python train.py --vocab_size=8192 --bias="all" --tie_word_embeddings=true --init_std_o=0.00491 --optimizer="adam_variant" --decay_fraction=0.795 --max_steps=5833
Each number is 500 + 50 x the weight over its row's rms, rounded and kept within 0 to 999. Layers, rows and columns count from 0. Numbers have three digits each. The size before them is the row's rms in percent of the matrix's.

# up: layer 5 MLP up, 1792x512, rms 0.0305, rows 367-466, columns 448-511
# down: layer 5 MLP down (transposed), 1792x512, rms 0.0229, rows 367-466, columns 448-511
up367 093:481490429492429499540479462539509541414540486501545470526668541530640553547458460509445545575531491537496537548518457542336509471518531525485534505518465427432505503482443516472481503487462467
down367 083:482568508522486473408659522546501511518543463394495552454523464499485451514526525484533492426515516433454530419494565477593501451437450516508492517526610577513491452511511559475570394443566483
up368 099:485541603493472472509495529489497469562546436515497491485521454450518514449506487404491501390471523390502613614503495503504574536410515476576523473545471539437461562532590451510516538499504432
down368 093:545456514551517486578506555541527591534462487587468491467491485516477510523463454565478506482471494494460473497447555441575492408580547504496518570511559544447495543458506541499525417449483525
up369 105:504469616560463457525529483443484525479446567513570454482465448541502465358513517520467610512430525496527531486467405454465496508524471422450552539528560491488447500504529562534544435543521492
down369 103:470470442590578472453486458455519583464477401499535571586495531472430504456450485481566530470452577522471577488461513441540554531552501478472490490594540543514465507479445444511503589475448533
up370 101:592456525472476518503548528551602563498500516560452520556528502430617497460520485491489560489487460505487507538482467487507503526523396566567482647467387522461446478497563394566466479622465509
down370 086:483555400458604539565462503553461448478536549467492545534541383595483531524509479542494485422568514600485427548576513544512479554444523524455487544554547518505466395492499454459540441469541529
up371 093:456468592488356470567511548364475449448600582439496481501466510498567476438477467539511565606537534556534554548558490484443455458537459531527479468480538581560442506520535448453494479507469546
down371 088:451547569536563509486584564477463502475578520480495460569487453445472427469445464501488473515460453502508471480549538471507489525414506465583408519542490478538627494474464488529568552566418477
up372 100:451470533539408463479476527507589471462538460580417502402514473548445534494478379473572556618397441426519437615484535530465525418429467483549458509550580549452388459349447524475522504503506461
down372 095:438551514363503468563496421493547606472517525464523514484429574486546442512470475518456536506422491483557522507473603549627403466539575497478539567522502435466516552448484482506500497517499482
up373 093:443413452530511531521448491476457455536504452434481524474461483376474410515569487533574574468528472497623469594553472568533632428485441432620543498501410528437480483442456484528444524464501482
down373 085:495450473541468489532435509573523538422509512523442490522562503508489504504562478468516439486480536526490451535535540500498538546524504470449451463418495517575507546494421437540504421472509478
up374 100:477577485590525473418439450537502382466478489531407500508484477554483494433537539521507535501477601447527557588438459482477644487456489500549518447441461489558430485495431516535532414541484550
down374 102:527556484493544469517482387480488498487480441505487421459590455535473380477506563523511510557567518508579511573530483444520508454479520434538489461500472588484458437429438544512507439502436522
up375 092:510520446562546528483405509456517500465473479533488507491464489334449529482494426484551553549478546546538506537555385521466519453457462546547509460454616519450422524507512388434477445517608498
down375 086:483466546540498572529439441470506485481516495467583555561456539493430580633483447535497412424463470451383507533432467582533518437517473427481555534482566495509542487531482561497470544436465526
up376 099:490437449518565461473501497479453483470498478405546407473537490511482485583589498486439518535497497541479517505477536507556521431582548540538548662601508447424575478415462455475625423656510531
down376 106:431414382493523552566486415555574462475539570523532532551536513537639479635461469545443510462425457539513598557553420424449546441603510502443501425481456548498511520493554477482430541479599481
up377 094:526366452496444582505587424447535448433564475475490533501550475558473469559419459529511495561501552516492490508590411457355575509553364470491479507436384463541561533485531472420529476514536555
down377 086:504483584494486524456541585463491521532482530529531411447476549552507434510461367507487523513485481459532438424489472440470499584525542544503548489535473482537461538430501494565543449551422530
up378 106:470550578478404455438487478421535515507503478586490496506534486558490499385429453476509452569486495458483588485449459487488510454559420509596534510465490364459505457484538413493486506453493479
down378 105:429374521486549575549482496477539454499578499377460509451473522530551558480468492473534506461455541473480514454574493425558539566419498541586515509509552539453567587624481452563563523592595508
up379 090:511445467540534472552434501491493490537532422515465438413526601407508536437496427424578537513472521540458534571533476409481392495553524579535555470540502490520451484434474464466512481505458397
down379 080:509459489511547459501467541541560445542426564523463625497532482457474484578502553442474493504459436532517533497462517592447503527520480421467509474499503456390484603498524568524537497378515445
up380 104:641542451476594420488489432586468518539486555486492493524474542472440468510477494548518542584530535482509573516489526562463383500386493431381511523496542505441578491525571444430462422523536520
down380 107:445467613487584615435498448386553567615469523498553495521444488460439429530498524506481454492529510597393494480474526474529392542407466444462501569441442531497493497457423469437427512592500528
up381 098:594475492484470457496501560453556554530548553563497551458478566461561445552439457559585558433517622424513499489445470584506578514524473495450505430506460495475499533514555449406498486549435510
down381 094:566412521518566436452425474499572560514511560512385439549549573505540524493516506527481428493485563493503496495468530455559447518439588442490493467491408499533522501433496478445414515514569498
up382 099:523532578580550486459492494489512480414534484459536454498518483476483514390461515463456549539465549555445471477397453429461504507445554498604499524439491438463486508616519476484552552505587576
down382 113:486522473511532512504459463555528381527512564522500529580589432498491472552513491584496572508519504565527545539460600513499467467614458480448502514551426372481462427467586457482429437504480447
up383 102:573414438618516533482472524525525459483454505562538519449596456581486494483535473483573504520537535533493513418456528527580493512487593513473531482475541547426534481506475468504510422546563452
down383 108:478471570474473494502518489505477571525461518528541458530461477400457509556435451578553525533577537493441445492472514500495529448501397565574570513498461474481524587473465543420496450548466520
up384 093:485462513558504497400431468529530468486509544558473413494487584437393568471498472556465455519466536497496532557426474446499439529552500461526565489471499530480542643434480594502569424513552385
down384 086:487515540534606459516516540527483513488499605544456548415551494524576545424498445423477483470421476528517475548506478416498481487400501492481554476529442605562460427495449471525566546488491455
up385 100:403521464498535468503506479492483432525577550433483473535478522478468559430498453535504523524497522579559391559542485498457594461622580519500622542620488463526496423451576531521496518605467467
down385 100:515554515578397492491601485465560557503413434384496452437511470470526442505533406437535550537492486496572495465523571567573481467562497575475516448419563540511511447450480513502552472391561507
up386 092:455463515430516538515509473454544461542613481562534533493503523472482511593560473398555541453502499472503462546424455485449471480499520494527462428447579462413530496464520488481528526620596474
down386 085:478604424559463660551573493538464436523477512444598471478554465522512523426496496607515527532513560461549435416618482491432548538471555591487569449515445424516460438559479454501484484500498490
up387 094:417503379492442454459433458536500522437557475508482534412464503577546512545455553438413563485469464468453431563559499529550502459464584514527472544459531458529544607539489474460544514529489534
down387 092:562430520464508424492506580545493545536630498476501509533513457505437557451476394441513444528529472519481564448421576413510481405329477470446472544525569559480471569421438537597463556509582491
up388 108:466547540527541508540587464483563553490585481530462501487468523467462531575545467420581508474515434616531539496557465552506452424492506411502551558499505444555487515518557457462465474514525525
down388 112:430570478499415493492533460552505526497539505484516520527519539539469512404525484505506453577520549482656488466514533600542446430450545529493506483523569534543554497487508408500443517406462574
up389 098:490408464486481453541472508484456472490511469495508513508535509499431500555564439536467518478466535536584575523524546513521503531494490438560481461617528494531571546475413528480534549549423479
down389 090:531496525498441516484456553612592452488582527489478476475454369547555457522542553504547420509454508667432466433515563512476539487389514476506494433528502494540525401485501465403488418515558503
up390 107:597424519464545482417436469453466427468534454463456479526554609461541470372550573504560515500529445520460465566519505480454474411464407496508438448422404452464500534487509509496501555572460524
down390 106:493519488512572452514495471435428509569544554487537487485500461493404514495470525441482511448490469445422584549489520424563539521472405501401456493518506505539464528516529568508511499488493494
up391 100:435493486392521435464533554382549509555557538540432542483632500436483589443387475515551557505473544497636508478475517430498428470419629493524481567567499446468476568514574489473529412586422461
down391 101:526446506417493507543497563501446452531519447527548452564462448536503526477533523619521502479543488474506517587547481412489493485543461565544503577468545472448589586489484574487531544438503585
up392 104:524412465627507385434514517513510533408447527389454476527538501510602465419540413439550418518410484561529539440573554477563513398510552446488548434466521472486552495482508474568451430551464557
down392 101:472536526462545525509495552525446557575434498525473534539489498346509538411495453512459520474519493469460475642534547517563459456477469521500469461482470557476504527542559552534465429560402465
up393 092:518497496564459548457545498419541504457556593517496527515482579439610466617434537493440545519536448572439574435422433581498470474547412481483445613559479471453437544485520392522496500510557454
down393 084:576448551550420518469545477481468486584441500440516525464526522547484499531543416476557499436467545532531549567507456502455453517470571475457496469525574439469430480431484513494499577552488561
up394 102:463488496535434507537541532508563510489597417488535461423574490517477446433469548454557593556464515535575509590606463475404396494427485512578565466464479518513481506396528381549467423482456519
down394 108:465488548523599428532500503473504539582525570598544450385510560449494528404450580501542478568473554368398472636499486505492518541530533506455532527455451470479530475581456525533429462482509421
up395 109:500432475552516578541566442519475434477590516459483514556576458600524515525514462431517547486413548459539543514598482492525455515426542487524500512431405376536611537403506497474541489525483441
down395 109:532619505448510416480415495528575453488504537515582472458556509442580479535487541494531448521563578470439474526481448564478462463439553580494508476616537421478467573570523574526458518511509538
up396 095:480436498613525487452535425544475457469433490494572501504499544517523490424469529543474494449504581537512574602470458513574461466491484489552402453462475482532584422454498564454520547472504461
down396 094:461610593440541441435541528498460424608479422457452465498528506460418504462447496446514443541504491440539527492510417443514431466538521530475527575516540489459476640495462549534439521524487509
up397 100:480468514459423447431560541532498500509525550490403435467479463602458500500642566511447479542470517420446510424422494426576403455488498474489415483603400514557520528448472510495515453461561491
down397 097:477554484492494531516538493528532582477449480442560497426554592578535471477409501500528401527579570513429505511554487545515498568433509426495497459543467553517375513423456450473481518481478564
up398 108:495468340504484545450549580522630491505452523456515509420517591435506502566495463629536545557464461516466578558516495455506469463584413554506512525449468519531528565493414508513515532524452484
down398 112:533481602437506561463502512505571560572445592515508546580426508472474508405480499487482484489463464504513540452529530596543582461467533505500510560496538496640489536549485476465456419519480506
up399 096:478519481560585385491502446539478541513560437449527536544505511454491531455459498547524532532468539458498525439502497440477493451486442554491497548483464484465471420469418447470426553507605535
down399 095:474591570557531450488573394397576445535501455484605430505448500495422484522543469557504492517502542472564532484556580529475523490523504431505461472416523462492493438500516493487530465523477461
up400 106:491461474666525533459555388561563391435448511472487496501552529484619543497632539473481538507500422542584529530455443502496499435454473541521545552457524461464505456451388436535462504509521421
down400 110:506413504498461564508484518521498582431451528449472474515566533499549480455451582530491497552529564380430409525441562481502557559524507514581590530462510480505505502497428480467439531487615508
up401 099:538547563531464536461512568481461477556631533386549422544515447519438429567500516481496584547434550539542562551618524493477567557480407474532470421558553546486461481478504558529505513556561449
down401 107:586490579461601496479411488485475563426462483529521525529579497554551504532538495463468529550482473561524555396479488555553546523527512527509530493599469487532448493468527494392480535545474474
up402 106:450533441424478526493559487457487501486461538486490467440563528439504432410565521475507553491439624566459486564506508459425554468485622578461549456478544521432527490518497522549503413567463448
down402 111:541421423402436492547523514499509585562517456527446485526546351522486549549471543510530465565440491493482483529515474477482580441514405516392478490528629579508487508524558520455578427467465554
up403 094:550414460517513479451579539441498412521503580404455479462481461471414467527584560533478480539519538532559482591482434449468551444561520466519466405554507482430552546485550513425475428448455427
down403 092:547504472356545523542557565469517633478456510425535500526423486508485562488518479517459415434532557575499479522474641445595455396550549456500531485550447505537498523499395517530517491508549476
up404 106:536554528565519518486459499603633518465501454572479446503444396512551398461383501518514559449463570533492457427451446511510476416454526471491478463510492531426527544510482463500572543513629516
down404 111:546513430406584489464531532505582442475532485549546504530544521523389450452536491539521422610476469535575513585465460460474468475524577504471612529530532490407546467497535491556378507442515469
up405 094:558468470475522519493445441507523466442485679455448502408539497523638540461413620468492491481544508455545502522425548497490563417448478556590466544443623498426460468551472507484509396531531487
down405 090:479602595478505547498505533419654383559439534434464563530389550443533591536592485579495509493497557513473481535543438429403379479504455449493471545510427504504443403574434568531527475524441495
up406 120:578570453488502550529596567470561444561548534442377469463532473532449462575469421509461509505494557515469518566436529452553576456528512520519463466558449460464483614423532520437477451497477432
down406 103:593558469407537540524574618488534532534503537524540550472518437502489532499597462515544516543507514546550455505510518472586524552549516482539500463560443461499479457543559502483573447408417499
up407 106:508539450464498405459585508496593501503479532475522506506550353523457484501461497581550456544451518430572539469559573522407509480496530507471578577453421454480561473508537475525484474429529519
down407 108:510518393483484589471522561398471497572536570443464518503501458491499516552486543528603492512415410490584577468515542525465532436574575528481550494464487600540454467385555490447596279520565452
up408 102:495412451473524447567533406615470359488482468434493545410500580517542441515494548490416481534396586613530483515580531519506564471418558461589544481520484496502562477400519388539492475486429441
down408 092:452483493495473598453489513524493469486510527556419451532605524554497481448459525568501421562502449571495492525424501551477481506537531464511540487423558498449557465536498464461541560475364472
up409 089:471467549497567498454564494413506464567530583632476462464559513427480464510540489510497515488526553502509539479487534497484488428510399489480452444438472432527592607454547510456527484476492521
down409 079:469542592554547516524453557502507527461487468582530498491478446478585564467503558471498456557523569453549431504524448564550492596507564512443500451625605516441456485467444544518521438566460501
up410 098:526590507502574522518597473408549501495477458507472413554487478522471431487479576502514444454429504466517505504482476414479454480500518438519519495501315548533481526486381503454447540564469527
down410 101:584455485511426546453462494498494579531528380564369476488464470536481487477576507558508595490426517454471542590498468567485501478441502548512479528480425442552436519520556563524431520557560504
up411 097:450483527521423387522488450536569471508563481517540597446583555635500525500465491622451472590517449524488470524443516497407560489531485524525566569502484504522464436441410516500493432500416583
down411 094:485547529494524474453443471499555469423498477571489483539488426411505593442512496451497530416508534491553482412525413479479467560475545570551524494478475503533497392572530479537497546587478449
up412 099:474381528527596541455469442457549471548544558435531535524472436557504413534475472505503502495462495483531522525570510450454532466554430452621466528604584498455567468508552465486549506423505520
down412 101:474568469469466493528550536506452549525465371426479458478526607517494555452543555522549455475514483561532447466413541495403514497429542516540486508576506559491482463440443550534537430487486552
up413 093:524414556479390532517512585486474532498509590430526544526536549508505483494401419493626517510509461566520528594449485481463464466542514479587461503524499511461485539452559484566449451560489527
down413 085:511455487543489593468570644479458506530581487522462509592504485491535459454577429611582465525484534454474482522382564500561571570500450485552433511471390490461562493490570467517533493458420488
up414 092:495417639493501439399419447511538463496556518475507540510526467537484414418541468482580519515423518516460451495507480394446473471503547480549587469514539496556511453354470476490514479429460562
down414 093:521586531478503479533494527608643521453522499430535465538496515430434489485429499537488554537518452485602540487474564492502607562518545579586480556541507515451573512455456452476543578530524497
up415 103:478515480602557460549480385461567486521536536448451439435480557481508405538471525527590558489493502453526496486394499497485507414392529534516473525529422519511430478474447475456521534549528566
down415 107:515468603421571580540477514436456494463505533560598477539492474445517611531495430429533496495471470463413553521459548540521491520515439425566512501463429573537414471482448513512454431490576539
up416 100:504540459501438472495525511520536491432481511402526454490550518510526449481492476482495517462475468516497421466518493484474554502505595476566530446622519446483531436370464441549482468459527554
down416 093:508442471498457474445550408531497535503498430546461512506516442497501519494473556503515445546438517443450505559498579438480543526546522447512552560521534493482435500474450552542497543499516386
up417 103:504473530509475502483438446532522473473501555412486453491609521493486570505530523426539576440501471463514586454575485523518535450530465557571513539545615524497530558461476511538540530552465477
down417 098:512602414564495478526500473504565486624385448501502501518579456570520591465541462511499537575510540503506551465493493437525438530533539455478498521514478508509520535496533507479422535451449547
up418 098:549586464446532475460532576411476472503560446380458398519443526489514540546535511513453548430532464493475525545543440526486553425572528528483485468550582492544571394511428485470477471551562522
down418 104:555501409553442598496492480443564610465469446533535499514506464594509490425495539441501512485520423456483486412518431469429454511518533557522475495476527606462466509545450457524512572495522417
up419 093:448554402469444450553587503515537472497505497532433520479463469433569476544453487525597540558539541514509422398440414518498484507497528464488527418452503531460524547490540512510479381483487548
down419 088:512600474524559471545491472529367531461543577564453567421567469596409448476512444541507461523498468535453445492489409566589519567499507469513521514539493536498507577503465494517432607545495444
up420 093:510519617505354472521539492310571438468555482464605507542497406521509470509502487411466457458507482501534465528499450408554521497470429414471502487583367515534489552439446444484503516497488460
down420 086:551573400492432516532543508532613449387507523535475549505500548476544446466502533491541570460441524460601494431559613564523599495497550474478553452481513433494452472444490492515464543572498536
up421 100:388429528542513563547477481468477406543465430452498503517499441550468488462472440526471580542540554589496536526514468521496579421438551514508494425502471426440505577454483523470494516523500524
down421 103:434440476548495399461516521459514443426489501504578449529358557389478524548548463449470496504512597503510470523581524603537440519539366603443458427440580413575503493490555499500431496611565476
up422 107:406481440529430511485508472475585516571501559522521527480592525522613472474425481486530545479422513558469474503615488422520501454406429509467507529547541553390558497487550462494572494516587510
down422 116:493524541585557579593514505500496542496521525446481434501409483429526521497456488546452516555517461497528554451458552502526498520467547482561532387536624363483520451454553419513519530450458438
up423 108:525531434551576454529510470511541442529547597505425524461484516460569458481496425548490513491449488486572523469558558535465447524549488523549441565549524566469575491448415530485424510503391451
down423 115:461438515451533489500422561429542574508397538630503480545554492541582502474455528429519514577596538608465535490475457490480431408403524546541606454454455454486436467585385510436483547576511504
up424 099:436489533535574502449606570453601502477570518482577481544461451510546536547489519486572513555459466503525494526452522475581558491500543431558537483414486541440569549476484623512491438537578468
down424 103:418459490486495456542454417601444566444388536600586563497537522553485364493427470558452539444405501524547435473401509498531482519546457606527444447470497428461559597447604581500526472510369510
up425 108:567502398450572539581461537546502520426455521489497501529552585465531467452493523539511516527523569563458578480478438537448486458491356530459494553439504445559566507445473446528561387547460577
down425 111:405476454541520443457511538508522461510469421438540392507489411432503556521486573589380498490505473520565523520442475485455514558517543498464498572459595478488459570496517456484388551567511456
up426 102:466491465422526501432617460470444489508522550543486447554506502428543550560402466478599516497429493404555471503499517478484513436461500492499461535565561363480422542407577478468440530520485545
down426 103:514552452557491522473417479538546493480491505559511541556451566525437514489518459587491487602551429522459551462618522535530476544439491463556446480465460509540510493550492449512490498559525432
up427 115:441468543468483563540523533470508541392449524426588534508491661515579522486484454578532496583509442528517540645475532518543537434488533484604540460483473565468503594459486550563539483495536429
down427 119:399590519536528592496434462436510479442491366593613599544534633494458576471453529591512468465439484479393528501408475481516543476560532499492497519513461523534523416468557519410537545472498424
up428 097:496488498605483508525469608520518498563544539522504453521550541472442521465469486549639511448420510527532454512480481578567421485520532561530474568486528388401630483566498573481498530519555576
down428 103:606490340562429541524472537469466446444552532469481529465502491536435476543492506481439495602544468517520523507530551494423410562508459435455468422506522518559496481519451477514603589548437525
up429 100:556528437516540493440427514564533555522484441452491525472515484441485496516457452517562572514533487447501503518410447523468524442564495457521548522417407546464475452472502583500516539518547539
down429 106:450440589469432587499514407521470488521464424568462443479522412573479483461446497431438577439444372518477456459474475431548493499543543571483486583379589493466414602532550584488524455570404428
up430 099:467456540527484477428526444501505458492562463500464505433498421459457483493510444583485537452379425459558492418414484472437534502475496443434480509500641495471486566468495548491479522519535598
down430 093:587445424498485447520539662507432540525536501484540457450492423503515419541557484463484538430459365415515520577593569472510496452530547517487574520513510498426502549530550553476549491482442472
up431 099:577512518436534555560573518491545475377498500545479458496551530467462390533573555434446490393440448466513469507462528377500514538439554506520412341508480557548547487445449421424551544576545479
down431 097:452584489495501489466427434444454609528452491522473539437469437489533587536538374526540515531429550523527500466421467538471470457469469585480510522420525497445493490521421524573475551480402490
up432 101:528547440509551448445558449527553438484511571495399398579497492487583482479552504564443457518489480578560508523497501380528544396474455492569424508428511529571527507465459592505569575486476501
down432 104:508536406471519536419512580509439510470561503490545553502542436527608503495552568508469458569490526481508493517460549427504429522503551556573492567518550530496426492473603509574483500430505450
up433 102:407480594428439471566555576472541444501546451494490514506479429435599491470492542433553496576518555453488586481526400460463411513405473462465460428624445548498561482440445374503468459533484546
down433 093:464584518467491493515502462485482585493539447550496524394553490512496489577563536536502445530546528501546544531495551508456456542568543460547469452431558454547537567521419576494489385442392483
up434 096:432551559532545504554533447524573471463520530436550489453597513426577447485340504491526457477421570487491488529540534411435540515491432540494499478451468522400516552526503558482550426549502500
down434 089:539517499592464524503510499440502475504503539524509459498494592551462626401496490407549461468579477562432492547505483579453473516458570461497497523528563456583448422436489518524538502453434494
up435 103:452469577485575486514470512492523459491535490530583460504465442503523372479514576567505515597564458536581550522458340561447562444419571453492484444509496571484478476496558440454493499478545510
down435 105:477479333464552537487532438559477490505488535429538528610499557468544516492535546447457462509580554681488402609548523426500512382431538509629465570568500467535543534482487479435446504591462575
up436 109:495388500554481401493522553442486400545550452345481493458500483404447379451560450479500473488495578546472510563523475506442549485502527519525617538440511458457571563446424439538483452629444580
down436 110:507557457542544424404531478578369607548499529503552542503598571490376444467546484511566522479495487514474544444443513449545413531567434527412428504511455534459535555514407445423538520534508570
up437 089:516528619505542477550552562452509391546534488501509489492460512491476507483442459550501409496466530459569451567421514422468449456461485460624501443517445504468497516557504544544512484530497528
down437 083:502534493408489482518464515483485499491531491534504589424501589524575367410494461425493535575417429455354523536567491406573477420575479491503472551520575539579538518427463556491483430496364488
up438 094:544512507460493533473519571433511495449504506467531520537435594503559508421443471513494540473555501540588511446518447501505533438440593500622551511613503533491508491411563484467441477484550462
down438 091:495453414437542545537463420454490444544496542486456521558500467511530468549504519489516499412470503489476510501531486584551606562512485435382511501498460429508447426522473491449541416436415494
up439 092:523489446470549467479461494462551527564553505489419447394578571453516484517471478536495532487405560503465478570449502458463479530481514466543504470492513535457504568464538438561447413561400423
down439 088:456577433453494571490459480538600404498419537534493437450428453495494587614684476531479528388434429600602459582454537482490468548546539556506481464453448485549503543470479556502528589548437508
up440 105:461514554532492531533487388572522550490526535468514434502495482567516523456525458434535481539516602459429518557441502518469486443495542474529481460427563475456458482463422511484509462556529474
down440 103:525419558484467421553522590503509547456543553496532587568542444404491456491540496534464489361465488515475498475438574542463528519470433544414542471402600576560513555539519519449488535511488475
up441 100:457462483451583434467569597501567489504478565460435454419478472439567435437431509531572576605461505529518513549439461474499481583533567550501530500635597574603491496472452536527553462601463533
down441 101:533561411416447482499564435496496519538578497540469515514535545446532470474420511647458507549545452507481463473527546499406597556507564570583460585422460470490481483488482437523515498538471520
up442 110:429532473601453517405510453496514466525513544470477447434517516553469541426486610445517475464350516497486519483421523479478655488461486473511575586482496534481543451498447383548456471485479387
down442 107:563538481547449564482538430542401473573479449456424531490529544536458576600527458477482492517536573571428490514505484600402515579559535544503488461568427472457565484466515421414463467421565480
up443 094:552413495500446501555453483456537482466466483484476456452539598464456485513553493482482492474413500487457540521419554467476450573483490489479457441536495524490479580469398472598530475570494542
down443 093:504588495512562532524491468502443535484475452490416556530492497470563527552498502477490395449512520537563476573468481427459518511467536552527486486483513489543446428393532607553553517491481450
up444 094:501475472438418417435556578523505534483596489521443462490548514499528490416480432498554571547417435494498536584514434467589523465472511524450550495480408531470499511501532481451532518505537484
down444 094:498556554579591571459487599452430575481481539474519472446507528552562529512529595550514446503557583565594472500464512552463490515510396489568532489529495471549456463505547494475459480534479490
up445 099:528369514497500495506509383594617535457487589506490437437482551482489524432469516467574546497501499607565551420536545426492445489478521487554574448482464434493473483468412536503558468491473490
down445 101:595485539530554569476433519424469498484535407389394603545456471593452467488483490576522466425457566462570508471450447483483534420429583524597459473580479522574457513432489540471509539637485431
up446 105:476511402573600537480457605530452597449560547475542484509551498483460580528575521414577464423443474373470561564437411467540509476417600437517491473408540533501589531597511470429528490522506541
down446 108:512488605505510484537617390502567543467561467457500583527485420580565518576496503548447467503487502459466594385432465545492489420540554630546437551538573455449527538499533522503432563489517468
up447 102:401521518495533441457407546463609443591546465504502416541506475388487520482563448405462473510493537495487457506535499476418479483399452488519453457488460558377501575500462507541570523500465431
down447 105:618567526550542500544528586510465458523486549454462439504499445481467515491516561523491526585571505512555499553463434428564482514510476541543438476571528535505521492508401536560458528534516544
up448 100:432526555454475459465499503472479484400522561483534464504514523414542418538434464429584532491435602519510548504434451472556444433484503455448485549499569487521506582534469521530523508506572493
down448 100:456362516508508374600453494506438518540518577484448408518397471587565573493553542506427424500472540525543509485526573391567450473564496613587469502580544445399494566519443486593514443585519479
up449 101:502473482512410526489430504491462487575545541416421488508617477502516467478537534389509532413440514499431592451538570456500474462550511490480493503480560483485545437495485526535521499551508600
down449 095:538449502455587593512587498445526463486512492522526539573576491439567509440464567489458403459422430527507575516566417591538415489604470512485513466419452474530435445514431568479452410546450542
up450 097:444503517433528516415541501566583634524620523423462452549550577535493459351492598546585523459530460524448574487506473578532546477504474484445540533534479611520494535462510428458590494499582492
down450 090:510481481560492499508467501473546517548551490571529449469490404463486445420432531464424508532537574574391478522587455459478456567393494594486450512469529549441553464447482502486420474466460571
up451 094:515568579423517538397546544420506456470541550501492430553532411439589490442526605491534526533495539434472588497544452466459452479555555455491432478472616438409510435428436491492478509490470393
down451 094:467504453546396470512504481567510450505429445583569515528527494473551481568423408535575406470461424477521516497504477485425510528511486459418392457535515444541453496603463467466526481485587560
up452 104:513445415601541501474523518554430459488571596342428513438531403458509473492553459447597528498517576543455474619544510573489500447510507506535556496400461427406485560524491549453375596513553532
down452 105:493439538526491579513468387500524493552473543439528440418461545549583586423551626447461476474559538569447462611504494506486490512478430523513576534548393450472529495474451554533462467490479510
up453 101:497502549538494478477531456498494503478466446499489438525523437568537454570511527424541450534483482430476462492581449508492630437433527486505468541484527433463557478458551504469489529607426486
down453 101:487512586555502497522485588479529621509494490420529470526477511490515494488547501539535493520448530502568565511421486487474576503574509509502483502561535535436551508544519473444585510489559502
up454 104:544452545570504460547476537442487480451587544567506494538486460509501437475431543451490479538481550597515606504432403501439550448542562447582534409535461469446518532464550548418524466529466414
down454 110:489452449503479495485529421419512528498565454509530477397504543474497545545564528525469501530433583506404507501495535575500535512461454532509493506609573429576497419574498537432500475565528434
up455 094:485490486510493539498534431470480453490539452519540511477422514656544415522439465490516596654407499518488532538585542498492560478474453509494553467480561452542522541546494396491535570435464454
down455 080:504503492587508627487503533477392501574437400450517570492482388520497426580522461425574461439518497635552489490470462541534451566464549498474559504434511463505480474527428472493536478525435426
up456 096:426405408549449517521432443539567393479604450511554446476495585461431484483484488497478518571458499560511481584494505534548461519519449535525549465477443500494517491407528579465409607419543526
down456 093:496536415482507548496419496476486473499529413508532513458480423506504403538486555426539490452425520390558460456504548531537474560533418469552515551445529449517530572402489502466539565523524460
up457 099:553423520436483500531486592494471505466568430556457398566572598500413458450451454514525492478505485513450587532445470456446447477463431509523493474530467430494464433460449605488518396501513451
down457 098:480515523489430407495442511415431503476543447608475490593555432424485498484502542507500591514448550473532554471584510539491496549387489467552473499514453517500584482543416418462464461530592381
up458 098:409458453520464648531551477470569479556548494452471497498562462464518460553563451418521578536520544490530482548511456543523517531611534464545440483533542535558597510499475475476497530553457549
down458 095:534500595451527493495502483496460399530516513412509416652499474421545500501387541463530393508425558496476578443480514414510459470532546468508537471456421515522497471485492657495465373517539547
up459 110:541516509490468447520508524500503556575587511522383438484517533482460497457549480449548482455460580499465441500518503490536562455530502431532520564474531464454597579437439516477505522532455421
down459 111:517501456544499506475532520441525511482477511503474524477504446497460432538579495621463515491529514517453482501532535576490612424468517400465457493593532517553455512440526484540484507442432485
up460 093:513483401498445469508472519528513412456514510470463546500526535452465435529450443626470528529497566499548496486430499528468510494326434426508451541479552512537482542400517508486588520543454460
down460 081:437514495387524492502427483481574516598508434434541486488443492485504565509498533492554501475439482508437516528507442515572385326522426543580507399470494499468506553512511600552473511530596560
up461 098:578485509535515426433506495479516506452508529457490474442548606581499451490447400486513559605444549529519590575503391450424493414429444604537432582482482505516450585557466477443508470497528527
down461 093:569516475508481555516500483502508496556578549565443481591503535555507513420581428500384452456450542522477473388502496541503489446530535487547436508617461448523452451498514470461460590524458488
up462 097:500510530476505557556562472443514546512495552472515462449548588496419449473524471416494510568481605588499406536589521456507538428429433524559529505515465509481470634504490475417485448551466604
down462 095:530518529391480555560521530449594556548457465437534552571466453554500470523496502485451506492476511508514479540492467546509464455485458540502546428553600469566463454443507518430544564452448495
up463 088:478543464551483415352535594511421542470483538541417425589526479521566529400524453553606547607520549553532491462438501469379548466487485556482553448449479550497472418577471549502539488454545619
down463 078:493474492498514554566510500512577501491560535488653523515519463579502460516538515492440494409565425455511479457493515434494509464484537451449472453638463454503478523462448457483500497536488380
up464 094:540513484496520439387520440572510414398445530433415488477544460575506543572474437466504541578555575479566481464517501455504564490554453482481572504519665554503552544490517561471463352490516449
down464 095:417418381524505506523457555565507520468421420454487476500501591455534562445479572466551429539524437504556483473464556448607483447472506500569556516537561509463499469499464414487536450521572457
up465 092:446552470573530507454442400473454515401541460507476569424491487464480524526476579447470465482442524557502578486494522495407460452381474471452486482423451540477533478565525559576560467505501554
down465 091:473512429522471484426490478462473578544451557516455558549524531507577533509460430432555582491450535493575442503537579484462445530595393616508449473519490473534522526415594489463542513423552516
up466 107:398531513528454474495435566488547533466478473532522392499466504439537440467566476512466553494483465569511581501521520467540515455544514509520544389582479464489553505520393468493370528579507496
down466 115:496463511478564512547514520404465503450541396409454477484547550488476502586520572545398580594522468575487506492490555461536553506581463462436491561510573532518551526497490524496449554461444446